From a checkpoint of a small transformer trained on Wikipedia.
Size: 10 layers, 3.74M parameters.
Architecture: RMSNorm before each block, rotary positions, no biases in attention or MLP, untied embeddings, normalized queries and keys, local attention windows, value embeddings, hashed n-gram embeddings, an embedding shortcut, learned residual scales, skips across layers, capped logits.
Each number is 128 + 24 x the weight over its row's rms, rounded and kept within 0 to 255. Layers, rows and columns count from 0. Numbers have three digits each. The size before them is the row's rms in percent of the matrix's.

# o: layer 6 attention output (transposed), 64x64, rms 0.305, rows 4-63, columns 32-63
# v: layer 6 attention value, 64x64, rms 0.278, rows 5-63, columns 32-63
# q: layer 6 attention query, 64x64, rms 0.31, rows 32-63, columns 32-63
# k: layer 6 attention key, 64x64, rms 0.299, rows 32-63, columns 32-63
# up: layer 6 MLP up, 256x64, rms 0.295, rows 0-88, columns 32-63
# down: layer 6 MLP down (transposed), 256x64, rms 0.309, rows 0-87, columns 32-63
o4 092:114116116133115155091148136144137167134093117147111132122154165132159098163162114128117151172146
v5 101:097170103106137099166141111109114103163149120132107098151150104156162115145090129128132140127117
o5 108:127099187156145134093120170166129160104123152135131125122120151139098125118164096137121097102122
v6 095:156076122120188124163145118127107148143164114112115133155115119100129123124123154175097126146133
o6 091:101178140133065134150127121166117134124147147125122101121155150143082104143138097111157133164127
v7 091:126133132124157180152139133150109146112119180112116098119146120131130181115127128135155114103142
o7 091:131120105166097117100091134131160107141171087153136133159107141140124078128137130123093126176125
v8 092:150153122146093154134150117124124151130120132155129137131114109129166161126158153137174153145142
o8 094:162123114111147106135088138151110138092153114105158163142160120104093075107093132132099099112147
v9 074:141185110129107137112080102141126130157156106123096111123125125089095136162139172107095137124124
o9 077:093085172132148130160163169110151110104116140127108122119100113161129119103081095139158117156103
v10 095:089102121123117158105111168146134119091138135135145128106155118121132127156169106149150135121146
o10 100:171137126135113146139094094122121107144161109114155109121088145143163119123106140103094132089107
v11 092:142189140096149137138119094108082140104115182125104119176122137157131128123099144131124117111114
o11 088:138100130150139111090135164136173116124143123136107144079135109129138132124170110154101107100135
v12 103:135156142136131108127131149122105116119112139086136124120111204125102114099121111161127118110101
o12 094:118116121095139115139152085110151142146078102129110163144150082124130155103157161123143185148129
v13 085:140123123113156131140132124129059146126114136116127098116104132160127120144143164110097094136133
o13 083:114108153134116125135101145188167075113161135156118133130135109107127112143081119165118127140121
v14 102:127147097107143088131106158104147116136130107139125132134117168137133165195168142088105082131118
o14 097:149121155164119172106142084145118120122097165141127119099130120126099133114066117137154158093134
v15 085:101171150134099099106129131079140094114113134154139122136124166135120168112118169136141101116147
o15 083:160119114106139118114154095093098134123104094117103149108143151081089135150143106151117159112122
v16 100:108093109114116156116124133127128130146136161109138151141110080064091109151159165196144140165136
o16 099:173155129130121120155143138093132139108112083141114094094117136179154134104083102091102137088113
v17 098:134109120092130134110116076151106171139144122103100100139115149161125121125126134109120147114132
o17 102:124134166143145143136162160105159111116143144149105135124119102139137137140101134119133092174102
v18 101:106108125117126123148076153125070143152149142107134110153110107147110098117130130126120137114099
o18 106:144170154152116137154163096175160139099144139097130113104167153124136140129127149122143142184150
v19 081:108082117099150140147126165113105135093099178124142144130140106136132142137127135117092075108155
o19 081:166151127153081108071086104152142095155112111141137106115148169109166139151135132128127147092131
v20 083:148190100143135119068106137121169114140131122173132140147124165114104159162089092129106177124124
o20 083:143109165110113129184145123103114110136090117113102133091114106153120121087143149136160090089117
v21 088:144141115111134121119133144116160101104101097124117114075132199140180136079136126146129143108117
o21 085:159098124105151151116119122120115113134107141122134158166091077112086167145130148132111126135124
v22 093:141100121120119114124154061071169125093123110127116106111119153127155097107130150181141109143115
o22 092:159154133095150107121108148156075122110139158133135111123130138110094161139135133140103181097133
v23 092:120167160165116118146144103149136105140135106119158117109131080135136145162106140120096137156119
o23 091:103102110108134104131111175153105120113119139119097129136144149102097098092128119094158155111123
v24 097:115147145128129135155092143156163084125123127148125147176102172155162143133145127109111125071149
o24 095:141127094127151143076127136105118110116110133112085105103134098105109134113116128148130129149069
v25 090:089132125143110116115118145104122106174110145115115129152115142166157121143136159123124076073135
o25 089:153115112141178158104136135119140147102065155155100124089160104111132138121121125141097204148143
v26 086:155117186118132116130127097129135166108134153092122122132123133103142124090112122088123146129109
o26 087:105172105142091110141112140145139097119177108141151134123119119142099157119154132135145121147160
v27 110:117155134110133122110130095085153136134115116145097118097115179096146148078110177132118131148136
o27 107:142115121105165114151154133111115130123107127121106145173099093114075141163145090154128114124141
v28 094:128129103100165161128136166098121101086116121147138137085121157127155138133119135130081084114133
o28 093:147083136143117099111114099114131105173110155116115140140101136118127157142118118120147143085110
v29 098:115097151133118151154145117121146153084108127105135105102138163100105133117172183107132115167138
o29 095:150138090126129101113080101143129110140148096118156138169080099132126128149080107146117150115123
v30 096:089195111113126123109097177131106103164148146141141111172146122135162144112091112118133142090106
o30 096:181093157153145127141116113157147184089101146103095151113132118150134114116186150122125099171147
v31 083:148103127128111164151120134102172111097133138116125122138122115111114077115186097156163137144126
o31 085:142183116157148108109130097110108146144181150122178109114110151153144166110100149121094173095105
q32 057:146129124155149107134175151111166172132122134127159123121141154116105087063161120142113134127138
k32 040:148128120116098164097071140151147129116166107145113177110137107122118188134102131145136130135129
q33 050:149107111118127118117114118141141115128144101120149074124116116122133134109157150147058128147146
k33 058:118140129139132180113152144127145117159122146146130162160115112111084117127100120131187107101093
q34 041:126132116117149141162134125098098151115131153129105127077157172145131128142122100149093099101132
k34 074:113093129085085118109136121128138157061098086093098110191106124154120107105127173126135134141182
q35 051:136139122132124148175131146125094156136172155126136115062126136137072156157111123103075113109123
k35 037:115114122137130117093130094131148117121106105148101099174129088114136106140111110154187121150122
q36 092:140139128075109116167112090144101142092088128123063116148132150129151148171111152129115100108108
k36 073:103120137103103090131137115106113157085099100091082121173124146126155098096138151131106159102165
q37 065:106141150178119152100112136115077141172137151171119099120145140154117140114107155113093119122127
k37 056:163125114103156106114137090144123125115092101123122092108145130114115143178125108082121106160145
q38 088:147106154138171132110128149103105115141136129167147119109123116093095140134145084150148121147093
k38 145:140140144160167155104136130145118069168149150146144137102114095108082132145101115135155127138092
q39 139:089136124108123117138144160118148089106151155115164124161118132097112107151125127176163120165125
k39 105:117128129113139123129135154110115074127167181122151143143131116105101114156131117182182106143107
q40 049:123154158170105132142140110112081166165142112143125182148121088138098133137115132111147114108118
k40 077:113140154139154143108121126121113061159132150140130098107095095109121122146128094119147146141088
q41 043:165129134136155114083126069143112126181157125128143120125116123116096158129141129128159121128127
k41 100:116148153162158150125151157126124095179139153165133133099132094103125129163107097117156131139103
q42 044:158127165154122105116115142084108141115167132153141088117098087140123169142124159156144122128147
k42 124:126148138167156139116140133119130098179147160157160143106130098101103130159133076125159128128090
q43 075:136134124168155130132135135139155125153180124147204133114127102115084110103151087145144130148124
k43 080:123144146132134151113144123127126085175143175137151111094134098122115137163103113119149117127093
q44 050:139117133180154139148143149103148132133170103146167103081136117115126177094135094126126181130124
k44 049:109153099123103137136126114129124144138095170126121123136149140111128135186105123125121105109092
q45 106:117134137182145154114164162106141105178160131145192141124132103127076158135107100139168141121097
k45 076:142167125178148149081099108145138100169159159175142141098132106133100123133112115114138106148110
q46 068:127161134127121106133122149099177147158138121121119156115132131152150138133139158111164138136111
k46 062:158105139116093120100119107083110127107146116122105126120095135091130154103146158154122124159115
q47 083:069165130127100123108091138149164116151151120161171127113104160124121117134120141091076123157164
k47 098:046159114092095120155121152132163119117139137118139123154097155115127105145097135144119101146140
q48 143:117166126117111154108142112123137114129145101148117130141146125115128156176193118120132093157131
k48 126:112149119113095172109134106111139112127143106148112143144141135128137143164191123124133116158130
q49 127:173149154133114099150153109100176118089107089139112116122139163165174169120107127102127069131127
k49 114:173153159140122082144142130113168110084116098135118124116158165174155191117130109105120083127111
q50 128:110181155128129147134116171161086128148119124137154107148117150126161144130126161132089154089140
k50 123:102175151123130161114110162167087129159116119139151121144115165128147139126132169113085131093142
q51 117:122112136084154138143150152154130154094094146120158141161177125087119142136121106132084175153127
k51 110:134119130095139148150137147158122150119105161114171136165185110085118156143116104140071157140121
q52 121:116167097124060150110101089140121116101120170100129101115143139141139139117131125125163169113125
k52 105:109153094121078122106093050174143101114121155121140119116135129141155141133144127144163145108127
q53 118:143110099117145120172121069080138151134134086092111129110118132119163097136125154117086115135110
k53 109:170108105121133124148104087103130139146162128110122123111145126107157115139100125086077093151109
q54 130:146131130124140150130148140117082162136080169101098128100119163144086106158101079101150109121096
k54 113:142133137134152150117159141101095169116082151099109139103144164144094091139121090118146129116105
q55 132:138130087110115118085113135127138118128146078117120094106144163096122121127098098138115140100091
k55 121:121124090109131142087091126131125123134141076122139095123144162127121104120088113127127123094085
q56 097:145158099144152162119114111146119105119120123141153108119132085098114181125133137167078104107144
k56 107:151157087127141127138126125141131118095115119113127133137147150125145177108128151190075139098147
q57 138:192100154097113149158123115129153125122102104088122139168104145120105121156146112150111154130137
k57 125:205118153094118142165112118131169126123111118087121148158103150120113120159152099145110163114121
q58 128:097105089152144108075113125120078160162136134115160132102110164107132154120123123154114120124136
k58 121:113119086149135107078127124091078171145123145116153148108124174108156154109121118146095154103138
q59 134:126170103117137163163136103099107122121109125128128121136155115103160120123068155113125162175103
k59 116:126176099101141137162134102104108116111128114123153114135172126126152107115080167112122143170094
q60 117:138161080095113136084146161108125129126132103136103136120106142136156142121146145109084154161136
k60 114:120166073084135125123139149127126108130127110141094123096107157128167135135128123095097131151117
q61 132:125120158116121073079127124140150111121142119136152131174120131112101093134106071115109127151135
k61 111:123130135092100081103133112149150139129147116128145135155112147119121101138092076100111113159120
q62 131:078121118128110110121109149098146126123082124143114115151129105136120111116174133108153135125090
k62 115:076129107112116123103119153115172130115081130140130135142123127131137106099172123105147132112079
q63 115:164136119117136100091112125153088134163150155147117131139115153103110126113177156123152118135145
k63 099:172129098103102095097113107144083150122136155125100115126105152130112110113171171117117121136165
v32 092:153124124115117113129130083150078153163146121129111118141107128107112145164098128126162121122134
o32 087:132132151116148142145135167107161113108100121168135150146157113121119153146134119117105090131124
v33 096:110105126117110121142139137138163119127126121099119144170127131142132116105161129146106141145178
o33 090:137121114147156154100142130146094191101055107128119085079170149126160103101139125122122135125087
v34 119:156119130130122169115145188124140111155099128119127144114098139152101100143115074099112141118099
o34 130:104149110130132100143108060109131119128184141137134122130162120102161156148114182150154097145149
v35 116:088100096139136126077139115107069149137124151146128137091127170128121187128112145133128128147158
o35 111:178115180099119123181152140116178113122101099128120135161141119124105104142144122098119135121137
v36 125:094180084096121158123137145119100085119132171125121133132142168087124137150115128133167165169138
o36 125:168081179141124090141108106111152170151104087141130101113107132169149129113144114124092088097119
v37 113:121133111119121161108107096150108112147132145135160138118139115089137121150109083207138151100102
o37 109:145152141118140079150159137118151115134112144152100144145107151159121151123146159052121098140142
v38 106:105213115131111155102119156142155092136120103157148116150135079121137168154137097133141138104113
o38 104:167097155139145109147103071142101139143153157105113161115116145134119086127077151125136092110118
v39 100:110134150125126109113147104107150130185128152135124153132110116145122135150092081159182107094129
o39 097:141131133110172139159140119118095120120115153160139115160161137101108145147152123098119124142074
v40 106:129100135106117122131140121111089137154131144093144140147104134107104123153128195141089134168157
o40 100:126116146142130126126154151098143119099127090163102121098167127151116134105106067136164112120113
v41 118:157098153140137123120147122145115136130131151135153128102158091126103139117088103106149129167117
o41 101:111153117139106127144119132110127090167215115125121133122111144118158117152171164133118124142129
v42 109:156110145121121134126099118139156124107112100098142103118148124129134088121126122079092115126098
o42 113:078110113135113121114143165119106128145130151143126153113093121141137165107122152167143101127177
v43 100:128117114178146182121106176140099114139108148106143125107144131189128133156098165113112130098132
o43 104:113119105100077094113100105139184117102161101117126130143121129104133106131124128127145109167127
v44 120:132163097132110174145115114094143123125119173153134155146151056132123147183163115145168133140117
o44 112:147130146129144081117124117166108130153177123128146108110104192128120107099065118123124118118104
v45 083:179108125115149132141122107138140154080136112124133131110168113144164126105135122183102122155124
o45 088:104140098145093135097103182169126142131120139120132115127100159142135097116163153070125168111150
v46 121:112122165100176120166152138117104159147129145134142162170140145107123145151125149119087136116138
o46 116:155143093144089124088106099132153091120109121144105100103129117148127141114145108126175141129110
v47 097:098107156110087066100141130140155106110125114121153124138145134122105102098116116148147089138137
o47 095:172148099135152171169115121141093160140106121113086135125117108130142149139166174110110177123145
v48 110:122141130103133127132136135085139170123134093125098116120133198125120099117110138108085150142133
o48 125:126092145153124106141126128133112125101125162113145112132131089138131136097169132154168142107160
v49 100:121131100122119144117140155126167143067123108140151111115123130138139144096160093149113163130144
o49 101:128110131120145132127118129127095140157125135115108123118115151134164058140126144109127125113118
v50 094:156081118107109129149144122101124168110123095127108111147115166113114116141156153145091134167153
o50 107:113137152141119126118134153154122155104080143128119118106166136146139133100092129123129164109156
v51 102:114126122103120127148116140109153175079119109114144134148135148125134145098162128153103167108149
o51 112:154125117139125129122137127110099139113072119115111135113120139157151095114126119092141102116119
v52 105:083128103170093108130108105090167125131101159132118127102161132171119131141133142113162104167138
o52 101:164105139107167141086120181159119136126133090125150107154113156104144138101135120149090171126160
v53 107:124102131118128127133142154148129165089125093124148074130138142139118133079124117139108166131120
o53 113:119113133125130129155117114133125132134133129125081128111128118140154067160140132127151114136132
v54 107:137117122099114112129134128122105185100137100152102102120121166127134155087164155122121134107143
o54 124:118115157119130129158148129106144132114080139099129133137123115119106089159096090128122138148126
v55 098:134123150114106127156137123115120154086126124135111099130127164132132122114135162157121122141170
o55 098:122089108101137123126118143133109174119068107114092124141162126125111104134123102125107167138124
v56 122:137143131108102172150115135171094129104122176102148144151141116127092126135110145141129189113138
o56 107:134105107153133091108131125090155143132120083136098140114108140138169126122145140102105055135136
v57 093:128119136103156104136141132127098151125114116120151123097104171117136150097118105132075138134168
o57 094:111111122125100114110144125117118100118106106151102123155163122136145109125164145107160126115118
v58 095:093135106120122130138097147157134111091152094103106104147112122119134101068163145137113170118115
o58 093:112119152144141160153169104119131167120117151097131146134119103153136117133122112139117090143148
v59 094:148082144096128089136148142103137187100126101133141112135145174109136112100140110151093137154124
o59 097:137150105136104159134134128138114142124071155133092135112139130136139157141156167101136151112174
v60 098:138109112127143143141153122128121183125138140144098130119120149114110124138142141157144177101143
o60 115:109144174121125105130120126110161103131093115123143070142125130144142111145114104106126105161102
v61 108:126145137112126126143140119123146104127135117111102150136116161163155114137170110119131130135160
o61 111:121106088133153137091116134135100166112088144140157104126153113100128125079123134131107172121102
v62 116:143200142119112150126145124154123100112134104129166115137114102121134148145114127130159103140120
o62 109:130088127141149107135087133144120136149173142129104162134136114129115112121117148119127107076107
v63 101:157174113113121151135128162134074133111114147156141103141135127106118121128140168143135113166097
o63 101:129103127136116119130111104145180111136174116099123157113117117145125143139107107119119118093161
up0 115:122091090126088108124118141119144164089134080064102150129134115122143101107158109147089133124186
down0 117:106094116119103128114117134137142146097187086095134145134153121112116122138133132110147108122103
up1 109:115122071138151100152129108148149172163139094116119142180130146131114143145153158131145109128164
down1 118:160163148101135179127128138112126133072139119140129110157095122121156106113083103099109120143137
up2 101:107133064113103164161107131149118156107108157118099090138155087165127151170119128140098145102124
down2 117:169131150096105114136149165154130114114085133096136127122088148123162115136121120114125107103155
up3 107:094120089112085138164090119144132135123108158127118115143136151156149133130092119139126143128133
down3 110:165115154137126121157099128069112101127135145096160169128121126115079166127154136133145105152167
up4 096:142183102137116146088103118148200111143119125116161146134179102171123156130092105132112103108133
down4 096:115084106124163164138169132124115118149137171126132081116142167113113128118132127148117114169141
up5 094:151103128110077126124113087129113144142140107137071121136129140138140144142123166112127096142137
down5 087:091152103176120130178131148126140141124102144175135139120127107116125096092150153122149154082080
up6 100:122165104123104129117151118102144170151095122135113145126159118147121153137077169138167127109146
down6 103:130153133140141149136162110175106125147114110118144185131153128107114133176097101109111130125123
up7 114:137098100137094159106098133151113121150132100119122114153114130146155106127109145090125121104131
down7 122:121093110115126151153122095085083134211101120106142140184117125122140170119107111139145164106125
up8 093:111162135108104071166091089093150129106117117134101121121094168137153180113131139133127148144116
down8 087:125158106107157135130129119110122140143156124075107104119124122154146162136128102137132159143098
up9 103:100092125127135168109116118167162101142114119134106165160126128146134144134139132125159154098158
down9 106:145116119113123169116089112128157124175088142147111172120111166094130101132119168125117141128095
up10 098:132097153161093147106102155167139169131112142084142110162153127165160135153127115138141127110132
down10 098:125131141092109081141116125134079111127117106104129135198107125109086118170116138118093121132170
up11 089:123162121142105141135095140116152092133090122076146125156129116164150120111099166118108082091127
down11 074:094099146119139088116168120148123115143140134134088093111119107150093125097130160131131136141137
up12 105:138153105115133119132127101100186122168096127128119161136108125173129156147116164097151108129169
down12 103:159186106138116130083097167153141126118114129157126159145121136168139123163121113178140125110104
up13 105:112158115137147127164104123196130144112145132138150150114154152116141148166126121138135073114171
down13 107:118117136133128118164115113145112091151136142106118083159150146144104156163096100117093110113145
up14 095:096167107111103113108109093145113157115115094125138164129131166175167096135117121076147148141134
down14 091:158098137144113166091167184113105105125111098122098193099114102115134134111140141125163156118152
up15 118:140092077103106077148140157186126132116135150134154145077136140123149122171148136129122141145144
down15 121:106151107124108080094132157125132105126089167108137127131096145142164143105172095123148165122087
up16 096:138104136147102107163150120121101100123093124115096134159139191183162115137119114150139104127146
down16 084:142103127103158126157162145113099102135096135106121109095125147122120122088167105133140162111116
up17 105:124104121093133127100086126140149132126074128095142109138144166118130134122103146155137138106134
down17 109:168098174141137124152144123118144122105139100122148169163100100117108120099151130131150120137126
up18 094:089155133149131106156097126141124108118096104138123149145118153119162109108113149162175087124131
down18 088:131123191094106107099162141150098115126104134153097091135150099146083125106154100151164150108127
up19 091:129110123100114121113132110143139135166119080113068177119134084107155124120105153154132124121126
down19 092:135111142141123144085144131137111106083142141137136154147118114129116108149154101129122171116178
up20 094:135132118124112102089111167121127111135103114127138111134132157136143161131076088160121100096100
down20 084:117149142118155096111131151121157111130159146138117148136122126106122100119155163114128139127147
up21 091:127105116105162147149108087109119159140069163124121100133126125087111146108091164125113097149128
down21 091:129129142151113097145110155096133150086110111090141154154121117126138136102113098120136115122161
up22 094:116099120123167115134131114152095179111115099077114140147125148101147135126072161151121116124172
down22 096:133142148139136136090146143090165112084147112133106128136110109113138163106172128173144116133144
up23 112:115211095149104153148116123115168127135120173104106157124135108151127143164144132160144140082150
down23 094:118102096134120165116140118130088132120141134125098132156155163127108138092138144148176094163112
up24 128:117128095123127106122130146174108129127132078068103164141155119152140149151155122135146100130201
down24 137:137148116109138139119176125136149140097161111092145140130112094118144120141160116153133080111161
up25 095:107137083110072135147121132137126125126110125083110139105117136164148121102109146096132141110165
down25 105:178122151122144134085119145137145153113167136144112153129140131148098138156120104162117120122125
up26 098:157147125098092096142154118135123147116129131094153137132093156112147115127129127123141086102175
down26 093:145112143093174159144132115147146099142142082163176152128157136101119146142131068095148116164143
up27 097:111160132132122116171105099191105138146117143159150099132141157123171093092096097095115113102161
down27 083:137150099103120121117112144164123117113112091123116115125124103132096118105121151143094156162157
up28 113:178133118130104110136128110130123119142100081123138140165153109131140154110088133161116139131107
down28 119:129134128158122123096109110162123117139135092171168191133153129121128134154111143096124114142131
up29 094:132110132122105090134089076154112150054143106143147158115135103159126113134112155170126134140153
down29 094:131097160122137135124125126111110123075153127147153149137110088097114134121131090143130158167120
up30 090:139116097118137096167137135124128198109136121127152087149168171158116118111135154118112110140150
down30 088:114129103142120146096147133147135100182174167105123141109125124130114128170149140146136130108137
up31 095:125146134130136114092104136143143161113104102085133154136152109147183129076084151117093122095118
down31 090:118154199130139163111112139123121149128152130119103132160157121143116152110131075117159120105072
up32 109:150152100137123121137095107152213095133150125110116159120123130118121145160066119113117123117150
down32 110:123111112133162140121120142152124101121165146133116136125119102096064146117138087131129139167145
up33 100:120149081088151119132124108119165161109120096123098109117121123142101127121117135128093140130115
down33 095:135137151164118103114112125158139105094109141206130135138141134137151128155121135149136148172144
up34 122:143098100090154150147167105125140126118109113084109133121123118121104141140114126171106122137153
down34 143:130132156141152110087078100135116129148127087223113121132159124144136128181121117145111129156116
up35 094:125158117102122108138119101149130163143075173105145149118119130112126127157065147135118137142124
down35 086:153098125122108208094150142144117133133079164156111138102156109145122091113131102158114104133144
up36 123:168130141132116110092127116105114144104114148097132132146151168118120124110098140138120138149143
down36 135:170175090154134101137114151131134130192187149166127175130138136116152135163145106121156135142114
up37 111:105159113099113091169076063122165147103140159098095090150125171137152135144127155127104140165108
down37 115:098163132109143110154145084114130119101110161090095070153089113122117112111116118166103146132084
up38 100:122137095081130108115106136135143154117097130118129097145190110164118151179161127133107146101121
down38 109:148156128117115132112111130102141108128131134110134102104079150104142085150127160107119147129101
up39 105:149188084124156110176090126129112117108118098105122152117144175103117131151114086143129130126151
down39 107:121157107118158145151132119146107141097128116125072121125107134115089119152147066135117119115143
up40 103:117168105111138133122098144113142115083114114121122145108136125136142159148110146150148116087203
down40 098:150157126078129118099111105192098103111161099130123155122140103172133142137125095130169178160083
up41 110:141121089078110146162121146144158119088121085057089133114118139122096132124152144100133124128118
down41 112:117157145140128147065084104132120106153158140172114132102122110124175118154146126119145112125128
up42 106:160086105122079146180145116178130177106136128105141156102183138167128106133104147146099100106165
down42 097:106053115116125113101176131101113135091153142158148121120133149123103105098139145143104124153131
up43 101:137109122136085090174089114142172176102099126099152158143164134111124183136156089140121132145137
down43 087:118148122098172100112149091152118091148136101138113128102124091178151127124153098144135142144178
up44 099:144146139115063118133115105132101117087088155071082115107118148132139141143105122124114147135131
down44 093:091115101140166142158109135130130127181151113152142143156105127129113126152147149110139080119115
up45 095:110138081106162114124125137150145133100121104084134088139140174151175119153118128168108138088168
down45 090:138136079135131147121156148167120097156126126120093088112110094086109147136143107110157138128107
up46 086:147149090083107114194102073107135119139111119110074117097100146128124143146146169125103100135129
down46 089:060089170097139111095137104129108159136122136131196096188131111121101124113108128141147125133146
up47 093:121122131144124083139100131114111150141120115119110137166135107148167153136189103154114111150138
down47 089:105150129102152135134177141122123107131098113081126110154128061102135145139146108127169139125153
up48 097:116133126126118135164151148149079135121151138114075176131126132090154116145127164125146140120111
down48 087:161123163132152123084127143142125119126052104148138081118103092135127137095139110169121123133120
up49 090:105108118118112110125141124090187132141099120159122140149156135106128112154132156152162147090160
down49 092:138129112120081138123151141126124122092154109126122136116157108129139071104158141108165140118129
up50 100:103084120146128137114118157135145157085116138120111130146136143160130167171130161145155132106152
down50 107:107110087131132125184175115141104105105145149114136169157123105145134166114104101117149182105106
up51 095:108136071081126133160110112124153102110069114104102133133146140120139151145124113147129150128106
down51 099:160144161137151109133096138105139069130097167152103095156106126114140103117126124153143134134088
up52 100:129133099143127161160159120171131166136135160134087143117154088099115132165134137118137113110110
down52 104:149166135127088102117106143111155117120105102117161093108128124160179125111091133128114158127102
up53 094:125120084080112130168114103147143141105141103081074125132142127144125147135163163121131102111135
down53 094:126100131140169175132137096106089127138090114156135106145092147116119150132093116134119085099121
up54 097:156133143152164121112125156149139147119111137154109174164172133125134125135083130131134117097112
down54 111:101156129099094114118096117108113162103163116105107062152157119152132114156132138136114115114138
up55 098:074122101100148113144153129125128106145131123121134133164115139117132166147140126126147111139168
down55 086:149153130126144104116121142120129120182165118124137100099082116146151168113153127114121127127126
up56 096:125161130110130089127140131159137146111112141126093155111158174146142128145104133115141115093123
down56 094:138121115134124168143108138112156096112135159110145143152101152104135149114145142156167111122129
up57 099:115124118136136060126117115112123108122084103140141145138137164133137111127054159131099076135150
down57 099:141129117135116139107128115133084080152104158117135119144077102164104120114141156155114174125131
up58 091:142115149078127110157106128139120164148116129094114121141166092093138165164147167145149166138121
down58 086:106115153078124144124123198085135144165095091156122078101153138116114146125159124099131146130127
up59 093:100135114139102149136123109148095156108141078079076101117160130135117153108133128076110086119151
down59 087:085105149146134158148152147142141087100120146098135142124106130115110128098129080162144125126135
up60 086:124110119154132159130106135142163116109153119095102127161143118151102173117087114111099130090168
down60 097:104105126151147204136153100175140100133103119139096164116111128106095141124134120104131121107159
up61 083:149142134160105167162133159140163103111095108093098175137124144115149119112112148105170140143136
down61 082:115120123148112108133119148114123152124111116141095144129122144125141106081112094112155137115142
up62 097:108143111143149157149143091169140135143125154144102104120128110144104107166113123105108091092111
down62 101:117140114121124105131138140123151141143066138154132121131123081118143104158148098159155164150118
up63 091:118130124109097118173123138119133159097114157129077160102136178132120132110135164103128138097113
down63 092:104123123149156125081099107112116128162163138168154122156079105127125113175113101143140097145142
up64 099:117103079091139135093132118162182125110111149127100135133161165125149140145145102148113154111146
down64 113:106123136147164133142103149077100084187165153119086162149104118085136118130121157157153139103117
up65 095:123141072092113081180125095132181157107148080125127135137134114112137114165163146124096139142148
down65 092:156117086128168138132105154128151103147215119132112128160122142104096142142140101107117098105098
up66 092:085101076103138103143112098136079175132106121137125128137171105135144095137092108137118126066129
down66 084:107138145140129113119148150133105113137164115134136140135076103157121159100188126116146127141159
up67 102:153125090123155121117144165112124139140121139120151184144124126157133157137156135112155079098187
down67 098:087179110111149090135128127153102137121126129152145064165070129104139181136160087122125127137091
up68 097:104136095096122114167135138138144154119115108087113119176153180135116111151144140111120110079135
down68 112:111132141180146161121100117090142127170129128124121123120102104101081160146082150124165126114150
up69 086:102092127098134101118125141121131177127119116144128151128118117184120141116127138128137097112166
down69 089:183184110115128098145085145126086142140155145131153176108146141157121104146107121125142124118113
up70 099:125108138107108128116129139134139136097116124168119146157146174087083104100154142109090138095143
down70 096:151088170124100113154134125086111102118128125191113143123149142101108134113177139142110136120105
up71 087:161131128113141105125096102124128193072082125136130107137113175102148128115136163117087123140161
down71 087:158150132141124163147135128162115113169134176128179154141122122121131119158113150151156079136113
up72 104:164153156073088114150113115180114151090125128118128120124126148128170122116099144091110130109122
down72 100:085135124111125150131116099181140141099115112125147125102058123108174170104138105119120104110127
up73 091:137136095140102141119112090104125106162133106130108114158138122156152174158104098162089131088135
down73 093:125144119123142175134119134140154114188101131131145102105101111116150123141126120081130130128099
up74 110:142105138138104115149080141125140118142061112119120152138160102163137123173098132118134076145144
down74 113:125140120111126123173102078114125150165126132129105089104104101138154125124149098135119165116108
up75 097:116109115087143087151088086139184126097112103102130103149120163146137127124119150129080114134134
down75 095:112131138182122153126186124119145115163098154130123157101125095131132138140144170124115110126131
up76 090:169084111091147104158114090137155145107124065107118132148120114128164099103133136157084104111102
down76 086:082145150121123113125150122067089105110137113153137131151066124102134153118137130150162127127137
up77 108:138108149156136089128138128166147151154113163086133148097173106129165122134144157104112097098161
down77 097:105147169107176133089147144114116171133113139143152110152148171125142152164105089131171096120106
up78 093:104148154138137108132123150139149137081085136111072142112138180148146106155110162121121138126122
down78 100:163164116139121108082107139147097111131150163121151129155118132131152143155123130124122097152140
up79 096:126135111147146122096117163126102106142104141136127102130131113136138103106104106137089100087150
down79 100:163124108114145088149052109105149136149104148123148074141136129118135172121128136121127171127154
up80 104:131077139136122119150148108167180155127132156134113138156165119133116127155117144168114114098162
down80 109:112127127119102186081122098078108143133140145079120143130143080125155112113096102118144126138123
up81 128:114154052115121128137098129096155138091096138108146132133162133108115159135120153135087120121136
down81 125:096101137145159163131094145122156161125094155165130155149126174133132098076088161128123127176151
up82 085:153172135110074133115075123094138152130135153129132155125120177115184123129152169105111141080131
down82 084:094120152100160170142148130099119089129125122140120145106083087089090135142122118125186125132119
up83 107:135149142088086098128137132117123154091113130131124172132112116100122136145105175130163140123131
down83 117:184149128103166133127137123176114104105140083143046136160149116165133133155135110112120100096121
up84 099:131125127104106096129091128120119101086088158097152199152109128160159116111100164113156136108130
down84 095:138142111096131166142135113097177088148085139141087129120116175148109125099130125144125125109120
up85 086:157117135133143126143130131170106115118093159140099134150137109116160160146097106133173097120086
down85 086:094112138127104122132112111111121145127133090110100113102123162106147125107137162110103172126127
up86 090:110148122155118109144116102160164173135129127132118125097113155130147106125085152098099114141119
down86 076:114111153158157153133126097121151130141145164159152148154097124099111159134151111176089150140080
up87 100:124169111094121133146114100181142191097118151130078111126151146136114131121088120129113093153147
down87 100:144116133135103120109118115117093089103091097120113094156084120133149087134132139148115141093105
up88 114:145120093111105155147105095123117143127113121125105121152138090192150153129084105148128127083155